Part of a small language model's weights.
Training: a variant of Adam for these matrices, 120M tokens, 10015 steps.
Each number is 500 + 40 x the weight over its row's rms, rounded and kept within 0 to 999. Layers, rows and columns count from 0. Numbers have three digits each. The size before them is the row's rms in percent of the matrix's.

# layer 3 attention output (transposed), 192x192, rms 0.0561, rows 74-95,106-145,160-176, columns 64-127
092:510469467481499509546512463492523511473532522564536518537559482523470530440574499412411524511488501457541460494604555498511482509514516502612410541558480531484505526487485479483531484495478542
090:489563493392506561505522510530488485486525499478503549524542420490437473474444504522593465509487464430479484511537447549492455499564452499490584462521502558479482436486533517503469496490462475
093:485510525418521566470504552525479536482520433562514527510483573498439417481474490564548521517416444427527466541468455527505512500477475567463555470489577551561557518494510491494496467540450453
092:426514451440561488474527468519558503532561508492526540479530475464537511454459507452471539465466493426535535500460509486520531501514555487530503509542567529460544512451463446490511507479533477
103:515627477483504450472462507491503534494501419597517515515506493612510512574510464478489489553564505569445503549470502539510511444557545511511522449470516449408599436528489560466495512524487484
077:453469439555503438482465535461424467518443419558479504532478513517536503500564520446530562471499521529497486525477529530490584515524566500506430517477466486531514506529522439509547512502532466
095:520475570539495453527497482514525492601529477514531505482500491476515531476488494491507483553450456429482470546448513487491500441468452506562518509467492522491586519455556476482484451479487556
102:471564487537478528427513527486517548516463459508528468493420524504472466533514486479515523508519527496477491518504520566550470461410529482496578414465514456436565465460484550463481490525468483
099:559534483469422515467520473531491511472429569527512479563447495493457451540440482507533469447530542507493502520495473540480459463461464545455492484522550407553485481521496551511531508561472480
084:510541512411504524481489495580486427537484592472510483468515456476484530532469440561504461461444523449468476471491393517456475506481450462440536473517460530584471484475482449553484496511455451
090:487503479499438596445441514433485494560547537540473526509448456511490486564468548448511546578490478490495610557493501430459513515514481509511539505455517474405555440571466518505472565447511596
098:527457498489506463486570435530574535546490625490553511489510484516476522506448508481496479504497497460518471417503551480514559547439557463497552514543559486519476530405501451507500500498512526
093:446604565429553560578428490555515467474455524437539462502487483514422483433461428486515482508528543473503512508526456515478408537504421530447551447445514500506500521553482567503500503533455522
088:531621530523446496562513506505552487499528536412500438439515480447516526505469456540492451446471540548537521451508502508503452503437445554529512538560435524575475483481533577556504523575478501
105:511557535465554551493469492464490538426515399471535489496486512488446475471520523502441496498585527488503584498553528539558421442463457531479581461496462492454498512543488571431500543532458474
099:552484507585456533533523492544518510482471493519542407494531538491491511544514473453398469479490559511441498483498514567498550485466569513520452522519503471543518497538512578522537562591477430
091:495540432519465441485482481429469474495448469496482501552543480513509536496516476467472500452522526587539474521481527529516553477496513512489445504485475483557496497439492508499578524487529514
123:548499520496455557495554493431476516459475411521513530501436520543435469480585527509494478548517437475548490525549527407512536539490475512495473489554460551593591511465501470454447443472471507
107:506463451502470450449477531462501552513432435497455509479483491559477401547475530596541425532492399488510453453417515446517529481491514507433515423526557518504623520459516529482487508530478484
104:491517504463518368532517438592510509522599556487562523470531450468504584511422534496461409488458475512500490495501556500463528509508562461497479508519510492484522490427542494516494516463527488
111:531546504506503510487516454525497492480533446541557478540441577505492523482487459493470526488538527538453496526553476467532449459463461490553511532429482509512540509483493564490516517457464535
102:566489554511492462466455547477445459468458475456470459546517508532470536471529486533531449487551504582502512533465474501507545512579511563431483508505513524577466528513490546516545553461518504
100:521479484478487508515481476394497516523503537573547584592544470428441515510535529524474527481477531476525433489516565568521549526559428507572503499513459525495571470549454495430481507406498497
093:519550529450523463467458454532506515530466480496501479460513559484406485534375506487530450498532479495474492508505498502481442506559507454442476509504518539434453462458532468496641504615471509
106:455541573459578509472536542580506538515473499546489488443457595559450449484456485571543509487520468470460494511453502544524484524580514451454472507442530469465471456461436462519561486547506522
117:541494495447473485505500506456505510578586536544553615491538437469479536467441475412572507525451595473447574516488492545509569502549475496503558515509452480510555512552460498470535510478496486
104:444541516501446495499499536465491461502518487538503460536583521519472501539544608509475493477481489545481476505440519565439546529451477534507502516523498514513615516510454519448416543441515516
122:497489409505443508522561517422433435488504518531508522549534445499501550495613547530517499519490485522501494529477567484478548518492456449543523506519461480561493483532457471487486496360534491
117:518543553494498465517467515567512504419475502486540451439496542524478478521561477545483509542508493491458470484497411524486445466481538582501534486464470511512526531417485543581538479521507491
105:519433471537466517465554496514523487504494501485459474421506525515510458531479541412486518463445480519497485498480551555508496484345517537481500463593534451490552514429526490504479538544528556
090:505435492550545501448461459544540523511511507482507494416537572512498458473432468496516458446477548490561532547491455541545505539461522565481489493527501455521498535482520479479460515595490437
100:544463538476510436447468536570522520516481510463507452414530530474505471486466418504480465467456514453519526486510450482527460464503535587457505504518443517510456494428550475577556517600465471
102:507445472532434520475536441376514464536554531529435548512589454535526559506489542442500560515497539546532517555501555502535503496389487505478465496527583475485543536528446484532484484458492567
099:540462488450543451505485502535527521501538545470497508449523520531541502511379457474522464458481557478484547465567520469538530510443512517477494445475508446431490521497534506509533488557533479
103:499535571555543519461452487534531502519478444451503439510480515451527457506472461520554503457472495530507531481516482521550517496421504482512494495536503513544458513470549470464488500541475525
118:535572552512523476477413513558509557485520461459534445477510497463475429472477512421447500467410477531569475504524466420533453467459535575484497552549488504455447521469579523469479484595455536
102:499520572530497557475423405482523492533471526506499519465525552484518458491476494404455517501536487466555509482459496602511473521501508508532482546576501544466506467453591445450437545537505488
121:517502489542513496530417553527414500467527438499546437560534456512514491457512558516458482510429455488536484530529499484532505476460506615492526521559459488526512516516557508450438551493476452
113:523573409459440502511518503413452466493508519481538532580544492498494570469555504518496504477492521546532508527517531502508542504514429469546579510509445494552499497558425515442468495399509431
102:516537508490492562544525486491550508480398458493475472468382527516449529492496506497506470527501418507521548489518516448530499548507480483532434492510501496506514490508484515462548458513451526
099:461442525523515513450521544526508510502454500475484527509454526624541535496511498485537499513522458534456532461453501553549509543496565404484490513500482512495565481491491532519487442511451538
117:512580512455558436509376481637479547464528397487559539504460527488489480490428494493467450522467563491521445475540488474547517448552539543466526533496523512460551519454530508485504490499433464
108:462486523535465452474503505510512459549456519559526407463510563460523490465457420483477498504521488488478453507469472562509540503501462541525521520439517496506577425486507508443462566414574516
106:521467547497515530456565550433511429512487473478454474544502495558507539483579425508509466546557441503490489537431491470491539554522529464450473522513548505562480446567489496524499469478525541
104:473576483487463511498561508459456483478528462440492513522503472505453500595452512462489445479512559536450520444500484485466542474577429436508517492431532462397411438510451506500454469508546517
105:537517487540472466571607478534514510460493532519443493474535547518466517490463568489478498459536478491490477460494504534492483517542515581385456526413557532497481563481536503514545507488492503
102:541527467514498531515528464457520535470507458502480498477543493489484510489454563538475494477497475457541496481443513515521415524475511603404460442410563475435482469491485583549577492484544517
106:437583495509469457450536503473514552482515464389417485498467495568465511577446504480502507480536513586452493514532442475522458544518441477494560454407513452444396517555473545573489510434496542
109:537509527508521526496520487523574452557433457531516481518550460399535496503515493534506523423512427581554465523460421535533467505511472518491535474484540439485439471480483513501499462477508552
098:424459511491486509449566531491447541454535490430400495473486529518444502591437463488475456518466548536449489525441490585516545452511481481486488436448557494458529475492522501540470455499529481
094:481450508539452475478515493492456532489446548504475531548523481575483520569397491492412497486496528544543441519477522603484458538478452539471540444437524409463490463511484489543543540547538523
105:495589510453467505478476526465515592534461412504527532461477527382523509537522490506472507432500543527501482536491549474493546494453491553528476469566521514479503443408501495468465493478527535
104:535503518535511513513467510530516472530475578545548533486534528499512518474471514558429466448528428454525442521467558543435528507454530563416437521448510482513383512493547514517598467444495509
106:519630494478503569537558511534489488472498477489461558556529495576471469492470507424485489489553481522465522495541460524523369519522456574473560483447555459423506470571435550461534473522552585
100:463608492454478470581494546568503469528508390485515526503496472487523493525475505487519525495550525553481522524573438455588473471502453491489587529542499520543499570470543480505502462476492476
099:448539519519502454490464506523419513455549551520587533624469510507496521533463463423457463466476520534451517521531494470514520495468458526494530491471498445488469498501510500552502531535512554
111:525438475548511533537481518478556535521540517498476498428466511392556514472541510585546535505479487441549493544483507471483521484500581531467450491543475548575440542491576536542464518479477457
112:490508517512501467463509509516519472513496484477504488496428538524574498535465501433538537533488570593452511468512445500552564475528444441553588506493514531447527493482447462434432477514501516
100:472482501526395490515544486503497509512406458493477508535484493518464486554458505615455529436513488482557432511493490498516586492482535544523505475522522489504456526400551494488485514514516495
093:452566526532507500478458480464534521456493426450492534486483495589468496500530500438502510493525529573462551446488490517536421508472391473504578514377493451454484527499469577511541488485538554
103:467553505458480483498553529550557495406491469453468493478502503588515447497549507475536500487487491491534516450546444497510399522536464516491541523540483477430552526562520509454490587547576510
103:473411515487541515529488484498471501493494456540475431489445527574517451489542386423530471546480551493488474525483524530542571438484493471485524493585523540583627513482495489502515458517498495
102:487547474529443533529565503490475491509516494449463580477521478481500446581418495444473471491505559509472496469536536559462520489551454476531523512453528495420419468548496507470449475516478488
094:521523513487494445506517560516531518431459477471516475500463553463478430526443537478522522490547534490474499436485530586592470477456544522480452478492595451436534493467505543451509499448491459
092:485457489550526480485456550509517506464541439493517524544515479471515515510437588465490539494517554527506550477461482485580426452458552600544496442433559448399545453503478564505521446451523523
100:497518532552505391577531504449480510494432464432441539546463485617454448552437446514538478458505541534519442506539500500509461506521469507511448477437487524493434517569472550516469475504492520
096:562546515582461504554520524524516466522438490388500498503546490456488419512506450528542487491513513572520451525520494535541501531524549466459463468553530488514464464482474538449537500548550500
112:485430494481509472543528470512471477520456530478449508483463483577462488566436423467442479550458532457433440508551532555433546467568442505448500489423494537498445429536518497514527484496523509
103:498483553488472507534464520519430454473432517495518521592504484508443477530541574514513485537500495523483481473515512603515437531463563480456450473501471440469561467494474509495547578498557508
096:477539482472435486447474539398574528533570519572502544456494578413568553465472486439486551492505521507522489555492527421437490500436500519565491433555511554467490485460539513476484431514458477
094:502525451515538488480465574610512424411497546553513499548522469501518484477512534517476518509507517498502473515431445535543500476461594544439440504523539506486486456413457460497571513425562476
089:534626512496465517552555541509535452483512462486499549532496477465532452535455486487539460471490542541496545481537438575544375461526514496521501497478553444442524533598483554497511497524515476
099:417652381426530485560536532441543505524532467494498608471456449560496478473446451493475482468516493466462528532534522518500474491530457464481566512395477462477443549462523511463487441498469445
095:455576536411539485473482479569466538494518523522555539569475492452450511513538476557494457539483552565443499488524475515530482493518533537474463570464469434454488484483514469520495502483501504
095:489430474556531439513468554550532546459505461488466471486456467504491511488550525526501538516513581443555434515532490392570576468486516592436534519502461545544484509430543476493430444479563480
092:529519531489454461446520421362509514594488489461515483479514569500571480545424383468500472511494466508439500519514497471439546514539463462577523483446501481493473526510497556452414481560441518
100:443546447439448456508496521467538419513506474490513552471459428515486468457494539555508499478490516434498505472502632548530531492520604488493488521497505494545485517368478527466548541472543516
098:498489494484482502524481503407565520521508427490529559539543546490494568488453483472492522473487513601478544489494468531573367490414489513624433479398517466476560505580512548513535471465466532
102:494497543522437492555523538448547496484537427553507494476520513437555527505506540547570492430532470484536499521546475465432443498443462501565465528547475491510545571585567541495493533535542472
# layer 3 attention value, 96x192, rms 0.0402, rows 43-81, columns 64-127
093:508468522484505495489483484459539480479504487545490493499522486470503545489537455533517538402496518432500522534399448500527459469492493521500512518519516497525514482512497538470522492527484459
102:544470568493541531424532438478490541422521558438484447492499522480512526462541511458518518465484553524524497520457516505445567497461576473594519525499437497432428483521497472534494445547492465
108:471494515523470504515489499470490527524465520514491517498503505506456470509473482579467525473509521488590515517510433507449436486528550468484456497520517472386440589448516481456549481468459433
110:502520427499597552526514512518469456535560554493499461526502558527527515526517521526556484525456490503612468528507422488546480528496453457449536473492496526543491462443492508482465501463505514
112:496522435494458515506500487468444451550494477474519445496516507507524485531474472568473420511447471534579552513625514501514493559580454476496470494464512589507504468469502414489520501507513513
108:536478481519466508485513469480468551494511502525492528548503497529512483491526519392460546459559538553450463506469439478463575567504551469569466453508516475494507524486486581484471457474497516
102:515509521469536521520486595459463510522573500531502531503517515501438501491502480457617525540566550581579471524538485536492513474505496491509526452493563441490488479447467549542489573523474499
093:536497551466545550512506562499550464482513502519565449493450562509470479453536519536554456458533462510511399527456455529511525524482571502552505502468512416575530481529494527558496575441491458
095:477469498505514471478554624490538521509498497552505460538492558492458404461461443466481509491560524527495515475495456514514514570485542573530458502511508495483478533516481517501460578536521452
095:498514528535529505561461529501493494566478464497467562466474510464503532500508589475538448533524470555481457487527505555505511422466444487469524452567554506460454473442520486458482582541520487
099:456503572491537451519469488475554549495504462537551498520429527493414451471522443534452580583513535494447460565454489526500476430512519433541491488514490399467553543545421517530511512514458504
102:444508455507545457487483466463523540491472534526508525491575517522476466445486481507475514533490460487492544501492515494503464580417467590547608497464499453532483475531511518539459473444504452
115:462458473496505459529512620541504525407468512546508606528573472491481528464505437487494545486506516411476493533484511487537483524482538545452529469504484463482516479505562539510499543453542474
104:476515539496465527471465540517533508453543543541463488544503502524499559513504506478597511473555487520524501558469425498512546468486490501523497485446503529530499447508474530509522490507449519
117:466506474492484531529491490556439508436483465483542566497528400502503480547490435525584455468478486513557457525565526464524478568546513559457469427468521470485531477471590421501535531391534539
115:484523472482480445464504470526483472483485466478524433503561446518517490544482458592472493490424479459540517528538495503476447571506482383472492487484509539545503504519439426543523472424506499
118:554473514524500554442474461546447496520480503449509457499505471472509480447522467461463535531497486474514464547517481517539527534425472443402511543470548461535483490499487517509523475547362526
105:522505555483492554429509408450484511456580537522485409435458540529454506458505499457499500510518569485573511521483400490473525506493481498505509524508448520563452557545480506522515401496523518
108:495471441485505457539544455569595531418488480484482540526556484507549518527527448459496547476504531398513436466443496472512472414493554533463521515559500479528536559500577500549502471494498540
111:590504525507488537522481523586502488553548561504527451541458471485532463478511508385537495564581525531525453544495558505503494534518545517496499505464433538466477474544467474574446479551481395
101:537536494492535512523499425447515510511447519508492518506499555486532507502416578541497447472452487505548523470468444489482511587393479515377496569497445567529508464566468472496434461525541437
103:488507435469587465494410535521452421419463563549487451426440507505449489504515462454541456478464493426537525489577479472584497439497484483412548512482558486487483516504466449406520527570530468
100:464519479490517478501551502531596433502489447479540469522596549504542486444489466568476476519457489470529488455433516471470437439427550489492563535504432457437507486506474544433533538489542563
097:496494493499522514495527508429503501479509525526478539456548484480503525498504467580540464497567464509492432495495526484419442544512604554482506489538551536425516482536410483424453510506503593
099:482483426507572504494491538493559429377536568578483498464468458492555556473472460495510461535492501504449548475523563507517490545528501467462598477508474586524503508537460506546486531544507496
102:505488461480544473506543536517507458518514491523486464430527461491517535505530468583548499553451532427514582490487504527548451492530463570434506558512569484515503465497514549554471511521572478
105:527499375473544413485383475502494479472432529517493457504435463479452504518527474480500499482552492492568510477547487472611511525494520387510485489455491461461482503595475519480506493554489439
095:534509425481548442449528558448502454502458517521452475530495624515504555526499479559503489487485494476501441418486512493487548464482542538532482480487502568438447494557444519473470521511476547
103:506516559539532542516446476541509568544518485553476478491451442462437529531451549518525503513511537503565579530514461522473512435489534542483463498558558451501449498437405443497566510485478476
094:498522519485547528484510412529527502516473470453540553528488537452518516516500453529531453555464516539536445464535539490508456439531501549511442496559473504433519438466479457505436444455508515
100:495492500474494531475493532493509415418471517464501437453588524491534526494498491644544500499504497502466515480431499505530475464504469544421567536463528446488496492475515550449544506469486535
102:519490555465399495495510473505441464455509555461487421448470479459518481470544485541485502518416534554450540477464496469546487532476470493421514469488494508572474516421541416561576498540541480
097:523526457455492469501497494553476566510467536519487491462455525474512535506528581549486519493492521486482427413506563477467487523423500625426521469526485538420469529509482458419470488430454479
100:458503475508434478544540474455519545488555465538519577585492398500470489472462537434477514525527439526494530500497553514503488561551493482585506492531428488481532486544518475530548488547513516
099:519523510490530539485461508528476514478504546539462457456464509527448447519540531512506552506489523536534554507521474509570557453447403432432533498452545468613493514493498538497428519479539464
101:497485503503583485424513522474609492581517514454527430485451524455501578461490467452538578539476552477518505474496447500450479469555516487516420501484500516508519456559484437524576553534509517
090:517500493532595540431490539470416482486524550529469463418541508526501521541485511541534482472507463537458508504467549493475475567493494517497499470514529533481536555507414521548438503533509472
098:505486509481458524506545536482490424410581451480515511524571516491515568530455522542506515540465492493437536557451451543502583511476510478580532500469448557516539523474515526508571537509475488
099:494504470509489471501499457514545574540536439504494493531507460488441395478492481465436531489528512493545449514501398516513494547480450474525434444463443492545506505532512532530470462439473465
# layer 3 attention query, 192x192, rms 0.0438, rows 128-191, columns 64-127
113:481514569467521531553554500487447474536492490517477477499501548555457440459510480480475441534485524379506507538526482590494485454491434503505560512507557462523493462503476511485465530576533481
094:431556455449545518485527540489515463467464485442450427478533538478516531502582498486550572491517522456499560453494557564538507531533447499518434473501546467476479533428451585528501568584522466
099:491533501516518477393487562511527499435556397468536477437522550413557558525549503485574551499481479549480535489490537514521515493505491455470401491493483592550529526491542483605528490543424539
114:540486429515518475458482563531502535424497440514479550532479446405507466475517562525535556514547454557526485409511475491552488535519503493452463443553512535503574508526529519577476471453444498
083:489552494537515554469465537400498556430546496463484563525538482606477503588492457489585463424503509487462564503592453517456514520489554534496447494446445528410568569496509517459465450474511539
115:418538507415485499551533501450496598484555540525486537450548504536444520527505486548532406478481526411495526532457528515452478495465506512557581525520470464441458492514436510460491604508572495
126:519493411542518500521480460467527513532484430527473445451508515583488526511434450460480475489444501520516574563499576407437505562554528498546547561446464488509460473529496556479487459470567527
110:507497476564514462527439442509541503542503397556511530500468461571488493585476558540491468484467450497546497563526531436503527481496497460524545553446511541541519525532514455432546522442528473
125:459575491456493455452463474467459476534517470495492462513485499573450492578511482457402477491494439504523502484552521499447578552588450495558452447460489514537475517549502413463527507490480493
096:500533499555491502546525506547542495536470473463528472440490491430486526462456528507517540556530491458457473559437492495521467501452558500480515514487520456559488558544513516486529505546440520
099:532585510463462563478504479472411467523509511511530530532493479539513545548541476499439466427548508562508508473492525511467420512531365480533519465500495578428461508500459452489468486480528561
104:503481484552549418540471481565564494547470499435528543450456507515483537493519524488553528495497487508537520532529533512559500506453523505445511553467538469547492525491547489505551549478514472
109:540407526578521443496491519507564512488522436498529478528471505490477493527443554471502598501467533453456482512474514499492538511496558536453439566479490480468506480512544577517504410529468484
100:607440489582535472504536525544580523511518473519520479528463498502478460505460528463492606401470527481504478463420569499545534508473551530501451560473538531474548467489523511473506489492501495
090:541458486550485561613516495510536545493461451458502476463529531508450434465461542473566536516405548484491546519471488468526574476497581504489509558533479467518529487496490550476491501564522432
121:465432463506547428501441491493556546553431461476471458515511501565469471509484471547500466543476476447559484515532525465514628516513576523491531535447497410582450498495565465510544537458531426
122:508486480487479474526517501507549485489529506531467469483548496542511476488470529519590470509465538447446471539483478485507467491476517542522511473480505541523411540535478470512446527590525481
124:580504405443490464498454466525507467527467491504537509555431458513519595466454544465457548504494477506562464525465545432480552561536466485527475510479464498476524376500524488505494474455543515
120:562474426509457469504490468556536460509438484517522494560441485454464556511463509502477585490497489532515447488470565459520559581543494497458447481479473552514565461476562488508481427469484498
116:509466573550531508488543564444479501464502507484479549483399565481492487494537535534528560455584433480535492445500537588536503553473485518485417476543518544476548499451502476499488531447472519
133:442517578487502523524531559498492486448522557453501492472524498479559487464587575558536492522523546496530520482492482641519510482469513549504479480568588455518541575488505478495509587520455469
121:558474398543487481531514428558542461536437564525520537536484434498530616509423571530446522503516531481489440590510509446422513540542556479499503550472476517459539439513549525449486505450593533
095:408508573489510533462523574486443517436549437491470527508488556514552445519551518490540482576506484475481522445568411554577496416496467494451506478527514537499574535460452473519535529492431482
114:516420454530521502512502492531611533495441463510497508469544480420562512473456503539579543494486550508507491554413472451514487471469566519457514570450503507481528412499532581513480435512485496
097:425517513401490528495516492486439538492533529464497574498506544513506545566571450513440427501507492495548513526538497516509558501538476511523463441535512500500464499443461408450478532397511478
096:416579422424507596510458470472441486556477523522456546479553506521521504537536463543504415534492476472552531531540512480470477483466482477549530431488491495503482499443456397479547555467567483
105:539493447515482475503426499517514425531499485465554546539503471445530563448496536440468557546488483485443409514503538441412410489538463479461493496467511573559503547584492537445538462503444559
102:502507500497544498465537456480455504494558595501494532509520490439483560548528521519470533495519512454481413542435540518428496597472432561516386467465508551487524472529537465472459511532463519
111:478548512468515480485485401448486498564505475487484500475474498569499527491519483521435461481502480564552568480450533509542466542489428532509548506465485457474457484519471452524481511469546546
108:506530514494508464529544517506523510487448555478469458557487459584499495476470462428485500504576478485467454450475501438491448569424493495495549472495428491459462546508479539526466512490515511
097:523482612546478594579558506435527527497540532464470469459470495458487489477469551519544496427487586513487484506443522562526554512473472540463444513563444502411525466442488496468441523528489541
098:469611483470466466530495477563526512531474475497529522486529546511465517502493488544486436520477483469512534527556510465536512509512499460502604494452511487522417523550531417454559543461505469
074:488438487526521530590517542448525507540473525448601510471550487432501569484464476474428465534485485528487431550513508539489493466528528468406502539518507550512528455486637485523414447471507506
080:505551480441489376418507492515528541497463489468505490464446546538455454504496467433486472554493461462525547522505493554548505547540488471536539472523445502456425511446494583525426503536551505
078:526514508528521531555501485526516559456569466455515443458492558500501489481511471443570495478500431567495507531457533526523579484537484473517478467526523550567505548420610527533480478497501564
092:474534506420502539428484480500442468452473478491523522483500481502500525439481476586466454532463424520454545485506493569539544537555519540498526456522508499544498482491484492497448629442488540
098:509524524544518452471563519433456539469441445554543496520552481512514526521482456540534471499478520488496509492469504534508424510482532519500503514498451457448470451504479517459482511483511481
094:515555492482581523539544576445528458538541531554525518496498515560494539541520494570495489497484460454489543490481511524477456473509523507540604548484490505477465522539440516435528536446546405
123:551481469576552437543525487520519513505498456542481492493543518513490509594429540515506459473511525522498508513467590432452486552546570499525495585450488455484441505605444532524512494518554495
104:426540433505480517532430497576497483549556482602515525529454473539478466533501551478491477478504441506535527500503494503510451500538511445577577507471529523432473499510443493486581539487541461
133:476550467502508529490509407502461512582495500523538458565501503537413516554502491443404486509514464524540431495486530496427554583561474529600471446445485479498459464570419437490486568536547500
112:555406497596538441516423573556479484511465463527472466524533508510553495555491547490496545548460500509462467543475545414517528482499530554537444557481484481584553463548530621492537466540522520
103:498607551433503570493559471484479514509450467458576535495479523458452514467451436495500499402536490473452504470536488585465477454462428504531549464537542488380470493518451448483490488472501571
122:462561520425484525494530549531477521475574487507556522509462479561459503442497436440547485524538469483558472489478457506560482484503498422545614519480508478485462553458490552481521541519500444
095:479505467460457499434483508492549456452556490411486588472472494497501516503534567454521538530467555477514595467546497559530468508526494517406458470461483532433492511535515473473431482512470528
106:466470529484446534488485517529511542460452501474521537516467482455456465511423511458497489425471478503520553431515477575477524539459530554461468538543515506397462527492553506525452461512466552
111:522391513605500463582457511547500532466431511516484476500546539496490474538482560452550513527454500518515466466502500471511578528517533540485408565515458481581527459541550551543449468551472525
108:409512471491547506526474504511530534534588510575525462567453511583467492490519493475459448544534497553557458542503543466521530553541548514545504438470512528533473516449505421513587577513545399
075:556490496562537475540502521497543533486474452499487445532496481419489485469421566542566552496542435505497408548465511479448460501433499585431409566530490531526514516498547587473482516511416559
082:544464506431502533485536482582513471502460467393516495477467456517516483506413464519444562548564435548504442532520565523432499532556444440516463477400537483477533481523402518524453523516528515
094:545448499468504505457514436486472465479468505399501501439442499527526469514497517524527486524510487513526522511496491505508589528587472489536474549444521465508558462484505552507591485541511558
077:536496505497493543516477521451519474540513555479464531486509591518483542449513487491509463471457411438529491520533575489553529498515527483492485544522485552584482487495473491483428546407467483
101:429551525449495484479527545435514515498491508526527515530430515500522489441598472499455513510500481546546553491505467548577457455432507473476539456525493532483525520420560439462523478413445513
094:480516509547472500578501495539535498505570501501464565494451471543522536548439565504532468512545486449510478567476472488452481472483482429480445523426558491396607527472487539401547435492543569
105:445533542476438512451531500458485561499530478527485550506496518491471474453524467464519477468527473476498516483567412507525448459470480459436523428562480529490498544480490455536508474496402517
098:505426511492477475534493573487547496408514468498448522435535528483560499486497521490552524530520523475494536515464478496553468416475523533409469557516485556491553449449583591493509418490480501
090:521541549449529561491606450445521509491522506479548465472452504489400516474536466545405460504545527520523452493442442581500542526514551499548524488534553497446486495439388496528458545506527439
096:502532478510591600485522479509485493537552573568518400525571479489519521552601460558446491498480535533559432531480480468471478507496480500543487432514487509544535486429465439518520527498570429
121:522520499479464511482470485504489495520447519421575572523457510426479532437465550429536564496513454416471507489479525480431475476498483526530491504497496512446482495581464528408440448486444570
123:484545486458552584423518500482445480512485548458508472476519437539533547552632428538448495495480492474505461517455485537457523525531415525516515412438447483503572466460463489498455547476563496
096:503555512452544524449473429529517466522485524464488484460477442529514523469503450513479497483535544580520510523466529564499472547448458528553553463450550450451511538508415435522562548397511429
112:484530517492620556445493588539436516510489494534492484525512526454494499516508463515585543512522484465425459485504509484509456454449477445451545441444507490460469520527510467530472514511501461
101:513426496576531535494469493469463492509473555467413459419553499528547494578542507506492535535462562532529484503517517475462539526520424570482411537466457505516552446523533522520437516538516487
107:478468447559516503553450529603456501532519501605511431480558486553510495559530522504510500517506475525545460531512534437501504521554525462574513507445517500522498466512488572497554511571523430
# layer 3 attention key, 96x192, rms 0.0438, rows 64-95, columns 64-127
086:435478501533600487504531535458578488523579477511480532523515537544499503474480490605545536481499434461535513541505487477463456495508585477564467568455539512507522461513467514495522566535456498
101:486516553445523525571563456467470483486505482521549504536508523508504463441514485452498474553456434475445463480473468493448464490490477512511536433541508528525454461510476456444500498528488524
086:494517540422506506508566510556457510523521528513569509457589515495431513427481524516505512508521512509543542482545494478486528493459555488477545555566475481544432477518401510547549527508466434
107:473495511456489544540484497491549479520517550488508539485488521524470476523558483540529487561522517460454513491494514515470388471558522471498519431483482498427503493546464485551499603482474566
094:505552496424465545557567462517393499542507480486537471589551444448497530457487556457451501495463450499502496519532477500458517473514516447501530551542512551488505473564463455398500448488572511
105:533536501531478494469471535513465511503491473548441466548561466501503440526510486437482458500472506526480491596560483484527474538497437457468494503488485500523484487447537482449515401515558443
097:555461462514491471506421489471432494477529434540437429549479480511514540513413582479469485494476471520481526550517511482533510463488498461446500600432498514503545476495507541446504425474552499
124:496514442528538540489425539444505487509500407507454543506522425585517547558453517513498446463468451491464487459520461495539535529484513458508503528396492478530550468544498473529484540410484507
116:557590482497537600458459519443488555506546489543501516528551426520500517586536427469481514485530444520512528479479523568531568517520466437455439462466472486512530437475466450524505483432538491
100:515450564525475456455521463534528548395467534435449436528503590393476504409420568465515546536486520469501469518448469530547512474405484521446453531514517526541544550503521468489523444509442512
090:542543524545460566505502523536482515528499473514510501477489430547482427535546455536442506438553465536533492508586537528476480627564467430477463489516476474476381469496511499514500492504516450
114:465521509435451460487520478535532434507494494555509565535432481522528484477478519503522501515467521480486506470502439507530549461566612484511527465521575609496571557545505446551495540471443447
098:424487477452514474524506517431510530490494547439474545493490507504512478611553530534569484538524543490509493491460515480509562463490512533532478475489507450520561548474513522496496511525424471
098:453478516491498508499482477417556491519496546477527568490425500442481499584527508558539519578495522528485453480501561497483514490489486517534466421442515538508605502527491496514538528538438528
094:493504531501491478488480472453507473476541536450478479544469571403518514496457578472556503543478523504421468491463535500463476444447496564499455498470511628529616534526533474480524447528439582
113:454546450440513519457412503475449472480535472558540497550472486558513546497490466522476462542448468461452550457398450552523509442493527465479555547500482487501579509506464543506443557445491488
110:437498523471444549479519469483419509505505528531554476578474501499501474473578490458416473478480497472502542529507515548489545468445490451492545491561519572494460474447546439482540446531542530
093:505522504516542526548513553496578565519519490479479524451447520455472481531480432543544534503472550598494565511508528498556467442546504582472472547523505475478505553528456489613500549460438543
108:529501474537505496510449542486602528493546501487459491439459534552466494468468535534580553534495553568519505436456515464528477419491545537481469499449493446467512505514456513619515589404473492
099:439476478500554437555507518503546487445553515529508464481481462570502535520510436507561537503471527509451543478457479491490448491545548499569508441549519488509588503518471531581529648516480560
113:546513569424542521523513458515481428541502537491527498562517463463473498457582430473463496486508444518483497533514463551440451555510481458540483448567515495520440456458472491462506529596497534
114:546437456531523464505470500489513479519430464517444456509500519557508534494419492551497450502496519528481511549508483445518489535542495546537540563409494427523520472504468572504418451478542463
135:506533531426500518507548462494506469553533579515584545545538469465435505495559472505442477433507453520497510452519450557494499518472493512490510410620457516509453531485452446484473532550476509
078:454422520435497417507492439458466492491456515472511501529417515481491563445479615509532509519436487477453471444448476480512545467498531574501508470489501469503576527532464528505487506468432521
103:571530480581522560460488529477497485511545451550544512509557419571501489536551391481463497486543455490498460515498540570479470536532447434517475481465492486491445474459473484558483541474627505
093:565587456538520520472515542525474541513505457555507494501550461438531546434501464427470507427505467500515521467518498536506493522524433437489562523534514522476436462513502507522463500458539501
117:536522478530482568528483501445525508480429520415464496514542486504497444461566588527556503501538466452506527482508516536546513543486424430445392512437487504454436490518503495569477468495452446
112:481571540506542556498581552512504523500422524502472479430515454513502494495544455509484496510544529521548480566481553524524524499562494510552479456482489468513431481462439489475524552495538434
099:515573533495456487507517555559491481450437429566419507506483446570564489444491439581442559418524481457489481509545462584586502535478515459492550502470476498472425429474516519475531493486522474
109:411564518420458499494474476530452470531471390571466470503471502493501446386514522474466491514458454478509596561486413578571438512511513422488506507444448477474481457505486550475472419516484503
097:464519550488538473490538518530487516509522552442454432472517576445504484534480460490507515528553505570488474606467599494449476525523495531559464483533534520549557502497530521477568477577519567
101:557569486528476487467467497520472532461512446542485493539530495502511514463387523472468510452464445498503480476456460492546559511434487481488518579526469503533506488500454463553477461422513531